Weights of a small GPT-style language model, trained from scratch on English Wikipedia: vocabulary 4096, a smear gate.
Each number is 128 + 32 x the weight over its row's rms, rounded and kept within 0 to 255. Layers, rows and columns count from 0. Numbers have three digits each. The size before them is the row's rms in percent of the matrix's.

# layer 4 MLP up, 960x320, rms 0.156, rows 265-478, columns 192-255
099:091123109105048094084149152126176166073168126094154180153079115126129144069101098112162126109141169126114175113112132145137126145083128165127162096145123130120146133148166113159118115109132153
103:100200128122137103182170103153130120154175120195108096121095101164114111100137108188137165073112087122165163168100142124093149122102097146177115123179162140143075101100108103043191162143118108
103:150116115107112085198155139151086109140096181143079143102133143157154151126119137160145141102076201178114167129109063156104104127089065168118112118131117192102116087139117128140127148101127156
101:171117131093135109092076120129079096179114075122112138062118176084123133167110102204096154109134107062144177101187094159127094121079099119139185154119101131089111060085145159169097147092116104
094:144117098140104177128132118166110166140160196023107139142172092098114120162121134167123078102146150141192121144111139177124136098061085162102136142159127158145119111149178118082142175110105166
100:110140142163101145140131151153156117110140156092152138088163107132132078119103112123150100119116179120162087200079161077107147150113117124084121131179153134178078144097107132048093094149094151
103:166125088125131084148119172162122098099094034076094189122114140123087094138177147057105099123174151074144175138086126121187153070134122091107166125141082163153149114203151148180157166142149139
105:151042111178106134134114155139172117153137076085180150129076119160133164081113161129120165110137104064163149186089112138113130122089124195186138135150090172112157077126134116099124144078084135
112:141048089099101128151181155108133131122116130076129154101199143094147159170146109117092147175144193125112124132090134166145147135134141142113105102160132141127104138109092090141126162109122129
093:099093093144136112149154197127139115100175162151131160149137167129143204107134159179116115117121110167173182143103127120154161133148133106181125135162119120152122158170120113140120130088113168
091:121109076064065134132096147118154131119129130128139100143098112183114143143092161125126117129172159140125131113107143104101060114157153173100133157094140172169175178106104115138162121154101125
102:069171151028174156105162112194123114103104158153161139153138095081173098134121094152065059096095066177144150060117080140141086073104084165178147126182165148113121190169138100173064152135127114
105:104170135108161098093096068144119142126136081197170174128098130086093110111095106141098154153144172124110096097116139127097169176109133164116174129125169134130151101151103072072081078083092120
095:140120091144176141092170142158162150237133093168123133106119068105170135116134088133137124101147127117138084157091136146123123129118109111171128178128156179118168099081112137082144150061158144
106:164188158139100162136083100119064085171173144126147063150134166175125186112111083199039143183103126140109105154142189087172181105155144143084145143134167140000118128121156143114121116136106106
099:159115095111156126144136173100158143106113163135104152090142141083129158152087103130129127134124148141111168107149097188091112223112152143144106155181173164142113108150121139094101119123117148
096:155100177106097141179131156208125135116143116168121118183089092189149157053174114107108085120157118102104170087118096095163118161071124161112173108124110193167127129118089172152090188112109142
102:127090120149154180120097100165122092159093144118141191139162102085080107145143092153167107145107103075118171176132126088107118163124157070144101073130152127135108085129105115177146117117133131
088:159175086083139123136124185114167109219178105124164097104110164165128126106168138152112108090104141069147165095220146123151127107184114114147203143056121112155149121164103128100163199130183110
091:200137130135085118133122139163122076128054122156132117134123127145147079124138154125104142081104091134153124145111201154186112153155163155112133127144098094153120077103157123135131129060061149
100:146166139115127126152160137145155108175097139165074151151104086088112111082119070105169188154116117085143095095145091178158156198129199102148053110196114161164078088121131110179097150114163151
090:156086150172117069134059148141079116142127128147170095112169119097118107075113139188131100093159137136178116103176120126111166117097088127160102188147089114103100152171123145150146136138118116
099:193126152142137197116130092088167124097177131074162126116097138152151152096117122125164111054132146131160173148101130147104091126148121104143144113110126099078132137138082168154125158147085111
087:144105126093222105112142098101135070132169129182127144123135061125132132103124095152128100155113045104152116114095078144118152147072147139159048121145164069079190129133120114113141129118138159
101:090185140100042098131113132103134131134095112122160106124137173069099148131101120151081163097116105090144155145166233116175119095144146187109128100062144134080120093144098193066171122153116140
105:138107180121153193144136085124129092130124170089153103101108083112143141128121118159132136140162069147160169138094161141096154226146107075129062130166130161170092101097147099105134138208052109
097:115138122136095188157112147166160082113096143148116063125130116112189120122144143109104174127090088152162110156059122112099166146137144194133170107168163133096140131138160191142136105110108089
095:112158116080176113092132138176144152109064121152195133093104138154143169135155156099171114120150134141178156161172133059121157137071157145117118092100122143125132205112138123100135114127118160
104:155187171121178095081150179142161126110102161137094159155117088104144179074134111161137166133125099141130068156099140105079082127098136105212128137135101077106090179195147139085120139107133113
101:157064154090179128154162157162120068111101168159187153095142097110141118140113118131138157139110117159145168167133096128129135171059149103130083161205159098159121121160146122139191100153098130
100:185147136139155158145137116157127071161045142122149178064107099162136078153109091123169206170128142111199180150123125177076116121071107115142134131113094136121145170215148158113139194141089160
090:112166183107121113132114120152177088160123143097153165149123097111145116085150138105115133096147102123120132108167165176094159111089133077182117138085132116141063188161152174151072161144143141
095:103125162120139142089124132100129186095167087133070177147117143138122090117143103099160144183129114099100160155154132162161114153077140089151175181161178184091082090127150102124103129111075105
102:156150157174113073129143118150192099143162101205146116057134081102156094119143074082164066168141119106138117167143099151153122124155178126100200091117119191136109142142168128156158078146122105
095:118136112118176137132123177117104145116139143102125107152094162159139159159080131097142122099166147122185166145182111155144119180161075152131166097140159137085115085068093211112101137162116125
090:136082152164124104138135163149127104105048179126181122138139175164125171161142137141186125152115128153120111169115122071143104116101133121104134167113125150107066223105117124150149153108091174
097:100097130170087098106090111107160095119096163128130108167057137087081185103096105217132051172109147101132149110084146175110068153067196145121140137141143160178091166162089118171134159162120135
098:181161133164126099100122103099147156131144101184082141133088131111096122112129152103161067134168142114131161181080108158062108166121109139124151106127122114093150171146092121076121117086127110
103:138085091082099163126109119137104134130114095142139156103123099124068091168119152159102116153096165130152139098118107121125101084159156099110184100136162090133143150092147180186120064128178114
103:152121113158137168137108149146121138193112098118155185116122160105150081153146175138130105156146121134090118074108074141097123078109102131106148143123143160154140157085150118074122146069071118
095:128131154113083125174106129128141053145078124180152140093146104126164076100172138077101131153075111103114130080143123170178110104066044114194170152096146114077108138080093135188187082116067104
102:150107145098102106174088117154180085159118143142076159055155129148135169145081172093155117128121092097126124144105232096171096161135144130146086170094117076119082085148145160100176114128140116
107:112130096071093069158151187161136110119130060153127123094172138122096169058124139136137125155137077174146105133100098121109154135093139211164132144143130160133178158151147078124140113129128160
100:182110143086166158170146134150127101140109107105168085131090143143126111100094125147137088124077153115110107080229128115180102107161095107078125117113118130112082126181099130165149153143121153
094:155138130150131141146087138139117107200173090099156160152165153146157161146168095190149163174147115158140162113097158068182127171186114178076102156097091102098154098213153178134133158107142161
102:197181155134148146122100167174131160081135099199116121093078125167124120093104118108108156106167143147114137155133107137153139100103110050138068109135134135111109108093102180166099087152203200
098:092157070091103123131120157089134124132154088176119132094124078140105137112110067176182129070148113081149130094132122070144207215089079093074104147146081159124112124080116124136123085144161041
097:087138087123138186160168139121156122127121117136112071116085059134174221141114116130143108121121116116124160159134142140149187063127108137120144144129128132101182146144170126186123149125125159
110:150135158086085137170136105162178124173152127183120168132135129022091104148102103131175114133118184090180181084140124129097157136138142147155103167144097111086135145101094157158172135138124152
099:127109123127137148133110164122104133072088114131070156156130136077086110108164203123058146171209082085050109129150098110163076153058126161137088098112110148131135106160089122151158098163171115
097:156063105041101081120133150114135108098111111138135143085171130130119097114086107058094191103138112094135105127138129099135115098119145145165184048094103118207121100123089175164153073134137154
102:159226116092129111151183167134116159180122134108164168103120140145175152083089169120156113141181157129191126142043054138150126183081142171160156199123201116156129114153192129093142122065185116
104:160151123159130142120079119093187145132060077179167107131144139157165175078115081128151090148152143155138070116137073093139101114094126143148179118157086165130136145159128141119113039143110133
095:160180106125109172126138088120192119162074084140177098125051134110112147095128098166119142135135204064161142092171177200137097107089123075117130166151147121181096071098172147082149159161129094
093:128127121159094138143159078122167114158071111121146138103104167136102088105115102116126163118115128182110098190120087105165181095097135165156141125114151049186087128131083175092131190097112162
097:064102089090107131127111159109077149089124065084143101134034106091142158162158160218074129109116145110146124128133118110137122145119138197127142141114131125115151098149099161098076117145108161
100:100180103091044125139111083159113145115130127146072097124089149121123133083165144099112141133102160084094104157089136143145123158162143111131120123189149214123141156142186110162136172135120113
097:158118143117115139123161144110132168131099126096153105081115162144120157153162139058075093139064094152073159127087132161121096086090144085125145133159104146134060094173154128082124077160109090
103:156162092073072150100155104103147052116166114171097117083159169134158177174124090132100140112101106129080168164122109139097127154106139130109128131078124144143130127137097207100161182154136109
096:132137133099118150134168154172135139136108138042083153103102136197087109119134137139129113147112089106113076091110143096120163108097087116134133109097141133114144153106155196097154075111166156
092:235121136134095174172148149112124136062122190099094139106149072112155170135152174153111098160162104135069143143119130143140143116082142115168144139131105179119118156173091092065128182095129107
109:149104107129085151129144142068155141124094143159122142079078154101189143120147117131117075147131091159112096105129184159140128135111173132140149103109094091099100080145112084150138188166102122
103:080158131115136129092074129140129108159094076149171120165178177137096080140156116089166155133122123205128107169120094147102132123055124104128169107116111135109105138126115087037150136185131156
098:137184147058168148111137154147115103088172134155115141101103112149157156155154140090115137149185183125132081136082137182105137121124113126086107089138105159058125103156182159095140168137059113
095:150136119103066130130144140110160111136159094123076187156184154155131115111117071156122126113073089110116170089117138120151051166085122146120115103120139133157128069133119169123129153109153106
116:129104131122086150167117123149187115128124101073113125149187127110169135113138118090141161168205138132115169135152162159045174098101138089135146098173163115144123133152093122140135126136147075
101:170085159159120211156117093211139127102129142090164137148083114148153147101119077133079140051143122114143130170177143110112142109070118138108158145157155123089110112147167076114149156183103155
093:128196103132097170089150168086130122114175145127168140158137116168139172110101124093109099149137185086135135107176109130155190133189089103151145105162136219137158140117116085108162106140163066
094:168171147137115084123174096105135092144094105144141189067135126141112127108086170160065147142119092201060117134133133147151176123070158131142148125133167127161146152137159231140155175096168155
104:140128154123084115164119068163127162134118093112188179129141131126120149163107139129140047131097086132126122118146146172120111093156136131077213135106067170109110116211163084104115151142147085
112:141194127100151098133136154098092096137144142173090131138078124188124074132167073104145122105149110124120108123095172168171161115101172104172136044134128100126134106170164180046143136112118086
097:158148169098145127198129145154139127114112076136089138147145118143104126131122094097136162137187162085177175133088137181120141129045192108110159119112181137092099161117162157122133118101090129
103:191129133137070161165117143149109119123139122052087109144142125035152135130162178086105188196131177057121125120147137184126098144095142125136174141129135136167090124094122105103176151152131107
096:119142076127207133078075113126159076137134136132160114116141131110124097124143081122165149111060087170141106119197122060121158111134082111135169154116113152058153090118137112101168131125198120
097:123142123107120157177142090120118126098117121113122140119177108162124177149132084131167135126126144087159143123153141207088109178106102161078114114120182191138128173136149163166154139142121094
100:162108130100131088089095129216149116105079104137091164110103116211183145212163056118090080130044094131096136133143098112120146096109139120118164142163120091075130153122084114117149145075115059
104:122190102139136113147127107157099072110175180135156151131110151143086114104066187139100165080138176164061177143128104128134088123088134144166130133101172133129100142156107141179050092105155125
099:172124154146130202176130150104096095064129114135116149093139152157071072164136170054098154144141130103114153178196113159147136138093157148185178111097121085126120079086152102138138116093190142
102:117081153092116079121091182091117131138171082120100125093124120111160094110154169080178131133137134130138107118080143106131066145136104117113102143118148126148135159099119110097151135155130141
103:118110099059119181122136073132162126105140122136125138116176085131114129072089130041122167107163132145109160159124125084133177175099134174181120086121117150130094205137139129135160129126141094
097:131146198112160087103112175132131150156093078143185120123084159100180146061098130087115061086130119107144149150138186188136119155154067208073187107117119131129115155129089131133173104148024108
101:176146112122144157122184154138203159116108121208145089092136067137121128114064222060042155102120111060145174196146177079098163171102115107102116127165151158136127083146165130105144179118085085
116:146113074152154093145042154101099191081160177150142118179126082113167093146116164142183131180143146064086153167082114130093146163132108155133138132092135140158165110079108167130193137130118109
099:126114174116147127131154161231098145152115118117143187138111073144164114077105092121087125150035110067154133145135169160192161136116110186169113213088162210113118184095162137189164121138150113
095:195118149097092087163117125157175108100092086157103126115153121099123135111138122055165087185154157125113152115174159143101139088069130159121162161118063140135173118201137140132097119152125137
100:162163155120148100094132144096135128176044088146170166122076064150111127106100142140139160134126157101138138024117117126156121065144091103066077147099084187190146160147110126128155146069148125
098:155132141097084155152144133147126098128161104157070117114146118117121127104087090153123165117138114106150106172104088094118129184092129100044165171096148104154127082126116133109097141138142121
106:171109148107157119093099142131139095159155082142168152108132094096141169140085081120155111129063139122122128170045133109116087162109068120141128117120185148128063121125194072100124176087152132
102:166095108134144162061118101127143136156092137116094105155103144204079155052150127174112060123132137096136109134106140091123143061145107097143131113184181152107147125139097108091119131189102111
097:159148098086115110115186126097099107117138115119139130106050169096110178146134105107077070088120065179072139154065095144107121119076080173153114162142148134106130138130154102117122089172084064
098:147108126163105107126185112122132141151183109066102125071130079183098132107132107125158143125141170152117171149105145118101157152149111136117128098156113145168145170145128112110160103138125124
100:149104175136147131132096091120098168085174108127113165105129181158084160134121130085137075150132095076100136135170102122137149133115139124134197173133134135148127116144132165165182179145091083
101:152175096143086098101125134153165161125099093154104146126139121072128150189129166168088119111097098141146152102087118132096089070087072104132164136104150125123174093106099076122094176147169136
102:177177092120134132114186094096112061136140088077084121129122207161104173162122148133150139142116121112091167136156132131075151137159119139169140143148153181147107130119149096124131111115190129
106:115080104082123128108160111138164089154140081120140144071141135101207164162140171122111146135143120099095109212137121144177167078139082106171117201133131116156141079151164105078140175155145130
098:137106167141114136151115093054126097176145096134081170081109143138152140094151134101193127130122137097159116167110138145116098155089092135083158155104187160127119138130110121070114161160125146
092:114099109098169094178122115216144197167133104166114073118064156168130136106133107099138087178089129123119175070150124186146130122115116112087028113162104111123138162170104112132122178123094163
107:130123170194073168173086145158145121120195140123159121089086161105074094110063204158088111111076103083120097177111096143105089172134136083156088137152135182139100149103175108169122090106117149
103:121045139117124167112188116073112108100103119161114175158136060108071087158106140148138169126118136111151125152182109165074190116091099074196107128103088112166120119136136150168139099118122156
108:139101119100076158086079135105106138120138130148145113152142139162094097112182149132143113101097099124137091160136150082126094150130153115117093121144144070200169144164132128100106125139127108
103:143120156143157076107129149148165131143124120104095165119238154128166098135154093163134097098124138085098229091113094106134100080157092072139102148087180142130083174128143143128137181060159094
100:197140149124172173131148140143134147134117161157129211045117105167114099145077116099122104090141178120075088101134099159182096081124088100113125059174146133083126192048167130082107142110104140
102:176189109094124170201186121100142108097172131156112113194120111146148101142122098187090126137083148116148140158113172144154146160070153183139164143130128096134163079172158072162144098066177090
101:158107095109156114154083137119167199085121152142067169130119148133106167097059141130190057143163147130073064176158119146169107140151159170165180120142107135147123135135155158161170190220115110
098:147091099068134101165144021157099085070185169106118136156140176161128144106176069120117159141099045153118164102081176153133117138097045119167099133166122173118115071085099103102069125122108095
098:100159108125183161176113155144103144116159125166134069096149150118093148169090179175151127087104097118177135158069166152133139161135154149150110144185125109175154116179117082097127127117156104
101:165129139103116088093191134112139073131134078163117150158176130160052115135104140119165152157088145131174116165093136137161194196141165162159074119129166123191125110135118083089173135059138151
105:187150083168101098133094132172116135124133108142174177104112050085105175117116130126094183184120168119055117142167101143128116125127088087115172138117171173152139134116077095080119100154147146
098:179153104129163171138117160150117092117133117191105195123156170071123174132114119141107172131058152143140132101121109189144152130104102115180145137099131175171090104122151166105108119147125124
094:149192143158099138168133134101056149145042100084049144132143171074136136165133086129106147142122144114187153161074172177148062127129109148165156200081102139132169067105106160169125123130125160
105:151149100118185167132128130142148153094071163200123157174096127118077109118143147164052117064121161120106116130083124155088108146107155125090115114096119097099131161146044129114099153108098128
105:181191129142080094113084152119128064120141144153139112113120165126176132057149087100164190105112145128118110144079144157050162097113120147209133116120169164096134100198142119104083133135150159
102:164173111080075087117128141150140114137166108195062111081113125090170138101138148141171131137138117106140110133106179203099173112134190176121103147118104150136156168169112126142076156082116159
107:111160090098126062160116164141160125108114051120123096147183146129162125110114101089065129163169122138110180139142109151146161144132112185133107126132131148120137112094207112188067133115155149
087:131142099131138129129097139142112129156186165175166154141100165132107116153190121136134108146176126068135064156099111100160107186135161106133192130113142073072126152167119167146159139164103077
100:108102191126102072167161206130171128093106137136159115174100158146194128104130118133093181171144154177139187179129115162055109199063146118131133164153151164067145077165142165122169127124105149
097:097162151060102115129090144093163144149062151138121151100133157176100126108104117156086172113091138166120139130104130137103165134163141074081156092089132103095105136117104134159093099116081117
097:189067154113124116154175125093124122124121080120089201128130087172140131118115131111102141130122187186174123178133078130119117165099188085114060151109183140107137172146139131124122114126131135
102:184134098095117064150148138125122103124114135146102175148116125122116105119137191189163175094137137089100189151232119159123132091134172114103194134101165151097092106121163143124161106148087065
097:161119157123166147143135139109096138162105066152157096128139109138147167107131121148192104130196150118128139103184138149134061126058123153116092125137142125116093156120137138141133176167114146
092:108156142176074185127125123135144117109052108137100194124089177158178132137159105137162110176139084123134138138101113119140137118102148174072109117097138143122054143151108148150090120116068087
096:119129100125147141109193122139182116097095146145172150109116188128146138148126135063155197166114169186098112097129132183131106162146136105112111146130119114102120171171099108101175071117141140
099:184101121160132146119153118175137106175128124167163175151130180163081201120120176118158117155120163062121147145065123142183067101132122120161122144123128144124117072109142099119144096128092176
102:139093128105145079127134190146132104170127160103159143110087146122159134089062133099113072083063169083088096078087136112155108146083140129104148131072164159123138150168143171140110127101189094
100:167087156127022083176138142125103119146141138178178186197146113122131117114059108091041180129141154150095150159112148148101121150154137129115119092151170179162102148130132108113141078101162130
103:139103153137124152081115102147132101114169148126131127151163153100156178139155077072114132063122153135086081116174144119121111173091082086140154086117138146161148128163104119151157145112130086
106:139135123131111128157109119163083096098105089097092143095092091128157120096094096089109123113106035140157109134102109107116139134121138117094147112090150102123119101126091158121165148147087153
103:128147121144167132150149117081073119143138111185128124129081166105115148105167095080146077170144145168121115111089116101094091121080162197173157094099164210126124176178123155132163170155128139
104:142063179146141102128114096121190121126096093147187166103156125132165079101096162186172178097170176147033117132125058171183136110141060144115137172087210119155121107121139131091122153142113144
095:136179067133145145147085108154119129139131126128141117157147176158091115108176174111119121079138122146130123137174067127135163098113087098094168128126099122116118139179145103133141117138126087
104:108154126109083154142118179111152062119156078181183122161142143196116150187077137136056135088097141113158135113099138072128132155103119129150125140118167167131133189120178147105112156174116196
098:172148089130109077162121171118161139099136111163125163160183130131088147164117144090103115125084162132100106130165179139130140090080144116136096180146133133098127171111130112166122200128129136
096:138130113096106093147166115109061115158100141157107172118105148176163150135156156135146142114090100122115102126106167102094140108136087111094140093106182084077097110129086156169116164089145155
102:172085149134202140124109158167120107149152135114147144071119146109103104128042107146106103171121153128148214063130145122103137158110091114121167170103136095082099136152106104143117151125153125
100:120108191136141198127095116137140154189141147171056151108152125153136152121114147145134153093094083136174140156123120115121068115086108106145135216150144133156088110173124147126150084148090092
111:123123153067120072180095133103134136176122120099107116115178158130117161142137086109116194123090133100169137191164100174169146141146109125158126117080219136124128132107150173082106145134128101
103:124133115116107130139092162170137084148126083148103156066101152145072127137155112101092109076094156135103097167123085119196115099053169094183155125129110146129154141174133125196156119091097179
101:111134105078173164154113151148100148097119117180127119091091126119080104134091126124087096177120158137156118181049101130099039121116107092148165123092150184102149123114109110170137192075090144
107:078153138133011100155126148113143084132154158141112080123101117107105084200155133146106102119155167128131148147102123126117166171126143162082105135201064133178145153142096172108182150144170065
098:177105150137136115157204112095120094181100150144154167126105125091092087101097136127134176094093151193135192138111129106129142119140106137146125120101186098142077104122175138088063101149110155
106:106092141065148141189118140197127124155066153072097179108098148148095168158148109166117152093160154151147118104119118112064106159161157123102062076128139104138154173136184103123153107110173081
099:084127107126091125135227124133142168139127133179131151117109155128165064133174101118137145126096140127075138175051144117113134099103176096112161167091094138122088116156095146166156148083099110
109:156132100154098092094115112104131148139062119117128139081096152130114138115097098131096091099111111130112156113098175143136106150072119154160167098106158086150129160078111157182093143139161149
098:196159102138093128099141129132099165138122060163138174163071113103130124122065172129135160179151175110170154147108164130134131095153173144130134099103162104077088139137145140101135127162106112
096:105099094149048173090151088108137096152183166108134151119112100189112138118069159092097165107128094178114100143095092133144111115104086111176092161108119073128065181162123110158129132138153182
102:205094088099125138142116081125094105128108105101152123133135188130095072089132069114093135093153111125075118118095144142111145129150090138115177084170171104145122101153109152066192158139156122
097:130126135170121069090056143137142103127104062111093136110119120115139120130167126107140173118156101143160130171082142129148098120122114147135145127162129125157118112106098120138111135194095127
097:121120185133104147103148091076082101200161116138173135119112146103124073132156143101131149101103138132160206099131118187130084145117121125116115131117142169118136117109128146106107133105141165
098:159113113124106160150143140120155073158125151176167198117190131178093159067130154097075116135153128164064122122203161164152122167127097176095121108113179135105189145082181065172114067136071060
102:112141114094154148140124122093076081076080116119138126134046152116125115146144100137082101120169122053131214184142110182172137137180124200163122136105117141121089086152202083129142128132092152
108:141135166209161111181189154124135098118091127158097175117106139137075118092151120033145074172117144164180146112101112178086140143065133072156051088126109137136170104118127115109127126095060125
099:101130154138104096174162109117119119172125130093109144133191133111164098117111148170126122114152171092111123072044096148122084139062093086091118087110109147080106148100094168128119132129144138
101:157114111146097172143107115135126076117146149137189131137143130092180136183130153134211107129110089122106106206152076066089110216094137149131132103088146076123082172140074108144150158126092091
092:157140067106117100157133118179038101172130138176156127136165139145135101154134198154177185111166144106075151122111183190125159185163187122124157136127092126127149142142175173078154114126179139
094:205135182177119156162128088117155112125087150121157135125113100150217219129192122090107102111102079122097112146104081099146141099144158141052154132236090213144116129155182156132163105093084103
103:104090166187156173188126141097068122130165128123159155118094134072162145172093095166126170104140119140209102104154089156085152159083100106160149128169110126150083139211116084106160159139127131
103:150079097090130115107152159067141103143116148145115120088130154095069113099136118130072125106099137118072085156117168139113159080089193124096128105145107085171153164100125164072124094153118123
103:187113111091136106141087104153134107196132128166174192096116106086099115083115142086119139145121120137125139102136184157101068104146122077129175129116164121124130123101202157138158089098130102
100:109162146116119140143124120088168135150104142145089118125112102118153052136139076172163099143179125169076106133084146096035138134093125183109144155081070169198093090171128145113084174116084093
101:151178100193144094095130147117100148162124079130109145140146139098179092111148126122132133162105146159109141121086088182107094146104158110161148154126182108116143145194094091112192079136155120
111:103127163137150079122127097105142146135132098143144144128108049137122117099134141065128108120148102156150182099094092166151166193129148088205184106099141144213115099150147143117131175135143131
101:101125111129085092142130125140128127154125090052140139113109111171101163093097128088105157179116122165093071180106133117087123083121129088071122115139163069143130132114096111096154153147153114
100:093113097102099174131114124145131084116155128116108185130115181108070086133131102134060135107098126099102150161129081151169127187134145120181221156047116108111166121089116150114106111139153153
095:171185136121141168174133116082076110159119145151146132103150157121136127144136132163128177234118155139066116054122103179176133138133126162074130100183121114142080218131153144134151154139116122
097:156172131113153098071140113126143111156116092077104169139119137153126113095088145092112140158088175159127123181094185208146172120116102158111156116129147097207120164109110128092139110098205135
095:106194179118124088120127118155161114140066124168097124152200095127092153153143126065103119104144160160155138087149218141112124169131087158165109120142140101080073122179092152131138182158111135
101:101148172118103179067138127105096119131135117196157107085087212137103068112127168101102127072146121149136101092176113107100147171130118123088142173161111091182104167146105135131109177129181095
099:145149134102147142158149072109136142082159157094144161138129158107120134102148041123098124127125091129147170087176153120139149178118114123100097118157154180091184164156088117134151097167114116
102:085124131102147127115150126126137128107199206094150143113134085119095152097093148164100147061125115151144133134124159149169087088100077079140121125179142122112140091181078192155167173151099071
105:074184125078113076106149179175182130126137076129126214099122084164093196092107115132152110158155148123085124120100125124075149092126116103157176134157119158100116087163135111158058123042106125
098:191097125136092088123136167154124074150128136092125184129191104149110138053117148127128125122090135138107151150048122135179038135122125105093168192140144153126151085124162140088125121187090146
100:165124130125120133133108107096146111100129116190084151109147179152135079136076126122166126170107063138130138074112181143202111126151185101139120136116139167075105156160193119130128121163136077
101:124182171107078104123119135005134149128086055172133199149145098108116133113164130095119107183151205154119123178095120158125118143178214114121090165138098099167118136129144112172101108146158151
101:067111162061139191153116150121112159138134119113101167095158173104165129114114098134088159116188147151132160178202160173160154137138069134165106082151133108113114072094130112157157100086142151
099:127047049145152151099054106205127080136175193081129085151142188161106085124151125114147126049141069076128167169147086129083116150131131130139113133082150105121122133105101171107081112170098093
110:130111201033117139152166111054135130047163141157084154099120167119164213132091115113175118156124058133085124194118129141159124125154192118056068136142130113153151154184109095112122138150154110
099:095186125067128110119164051155100140113123129113147102093097118144118160134124078117067095145106123099094146143142131097105086148132125111179138091124116146133138088067117098144112083134155127
106:126110101142123126128101144172141139170097139165149182142184115182178147138093177047111082116116092153085142124145115158132167139092077124220141200117146119109141111130096137130107151188126135
098:135110088123111141095098177138136121145098149117162094116199095135126103137116098105064119161113111136158144149126157129184138123107177138193134091089174118116110182101103143132162198124127123
102:123124150157161108109154146160101119142132106101173107174122187148188140151102165173145099072071191168118136129080194122164143156144110127111110156108165158090101131095168077154137136110157110
106:165148107129113067162092057141130123138103098130174136139112177149133160107079064130112181118124108154101084118113088135192136127162124129175107144170144120144155223129189098124154181117109181
099:106122099088101124134134117198153179103187122162077184064110124134096123097138108157152118141171116166141164113163129101137130157135123058099161121119167134089105088061095112100162134181118128
101:146137122097167123113091104136156083093153151162146092166140109128148102082087113099132071155178111080130158114086099137105126133167079099133120146148126139079175139140131160141178146156159133
093:173144078094146082168163145085109145102142146162138090142168126100162159097138072114089081109092150072117086093091152168127123133118127103128130102198125181140021191112104083075145120100151150
102:193087114113076150128168155149115108126145084117160186143098131155135111061124157117135159069125042178115202156160142069130103113120094111140078119066148132157116141073177134152109098107100136
102:130121115127097171099083161112149110097128105162120122124117155111072131068067156157123073139114114141150118168163147113119120176117157117137140046168144160097091126112136115137099176072182106
092:158152155112146151084103087104145147077131134112213140087114109108168081091105118158113113154107114104137177162107142103177093129168163163163109197140132196121104128157155158101132068137099122
094:159107123104134150156142129105138050123079131180128135051116155112140161116106108083070142158129092123131152086164108095128153129094127146127179069150130111166075131128095140073168120150135115
095:125106148143137102172150107110118112151122109104160156131162140224112136117092125168135156165103197109099091124069117133130131107113150046114090159165120177141103142198077133112148116134112094
106:214147133121120116098130089131157162150159104092115187136149162138158151099146082184139045127133157079108139101139175086083126120102157109155114175121120123134106108120127149087126158110122107
098:110210164166135131085185130083140141097098133155114167139116095168167171096077130164123130107188166114114103147165200094102166132172188110161138154111164117108095092168129080145151165113121135
108:109119081180150090112143136119115145168113097098169130075080166149117138129091158119138069108166164105099178080144154153133126120099157145153139186111173197124174080133133117146108108102113097
098:175104162148142142197125187113078072161111165131143153149104118164092107074112125117088116113147133147172157177164123137137113149118113125117149084137169123167130161143116114118091101088117188
092:037142142149167180132085126143130124105114118159185135091097044177121145116086139144118183144161107101119146089113091167170139056125138105084161133137188154115091073128169111113138208182151127
099:108089092099143098138174096145109150130153097115137161139103171076170090146129135132130115111139160069127129153105097151080130134085134082139149178094139071111069050152111105161121136101163129
092:103141118158082162131135156157093151137151052108157173172140173104135087098115143183161100164096084118125134101115136114143135148088094177146167104094146080149134129151164148174103099147122141
100:073077158223058154160137123150141129122143123098118073183105101150131123095147132106085093100122145102128148105128187145156118087138122105044114132112115137245147096164151151201117140157086105
107:130108126169144158125163123133130137195141124152133205116155110148071135068125146190202115121122144121120138121099119118103132107123063124157158072078107090137096142169106151181205143173140133
108:117139099077113144084152093143101138151177082131178119130117073154121149145126051165183132130090128101128076128208103122073169105144054186170149092171140131157126113163143137081106147085107171
098:174126127069170113136113103189113115133111119173076120102163152147165181090147136153109125131167139124090193118128156147158110113128216081146090089156155108092103134117144114148117080160148169
098:157131148113142100126156148154188147126097057173085100123117138172103080112162136177107115096086086120122138134123167168142146139110124129134135104123080135086170107176115094094071131079084063
099:202119142103151103143128153084117089107149140155093125125104118124077119132120126146110146101086149098177177122140141158104119099116150142157153162080105131118107141109163132128128101137094140
101:168058156132128169112124073140139042104163190095136159149060083140144116127122168177104088111145140189133138136100157126104142053044107083135207156106168152154116149127180183122117175131139154
100:142124140143164101041147151182123131106161107103129122109143085100111110122071132113135096110134183127108136133109093136123198134102068160132135151108171154088066140140131083078202145118136054
099:112066151150135120040145100124110081093134114158133142062150137072134071148143127070131070120152075175127093102061156129109113145169060163204119126068139121163125175140140080099118118114108218
106:138114079120124139130156093117101088131130112113096076060090151130118148158110041087184145177093132190123092074079115133191130108148155119114162131137156069083079160125077190172093128146129113
105:074127136154118150189147074160101085115071135155136131120132089109115164112179100132165097139111134157167102129142154071123108154091109179108131137129126196161054157176160169148146142131115104
106:112131139098135131123157168120160133077144067123121122124112105143110161151139165125130149179116140161080118125116109142140146155067150120150178090141110110153158124121151155067149153071182129
096:170088171146083097102149084086052147150117082110138080109116163111111145114129059122053134125158146095083143177064144128141128144156107107121144131132151054167182125145197195167104090172112114
100:156175058105130123138123061138113107092070170231084173146109181106044182144169152162112177153224154118176105104126184197083133135072140093124137139118134121146132104142148156109147081085100113
108:157082126085096133139124090126092124129062120085073157123101108154081188095154149143138135181075075136122127104142076118087149054082123111061139180134091186156099158158100134116195101109137175
099:137167163139160068151135135110101056197153124161114096080108127201095118104145121174091150098161110145133113144149144143126185112108087128080133159086104112155112142122126214081101181108144154
100:102146158128176171137158102113139069114156155175122130106168126171138116112153066125105135144104109158085120165190102162114147140156150128199122080115178153153136163121170118094155163139153075
095:156118132145076161116091110195143124156041100137088164181098155116078104103097140119138100105072140128088121164068148115127118096097133155066156115110083099144118172124117127093153132147102118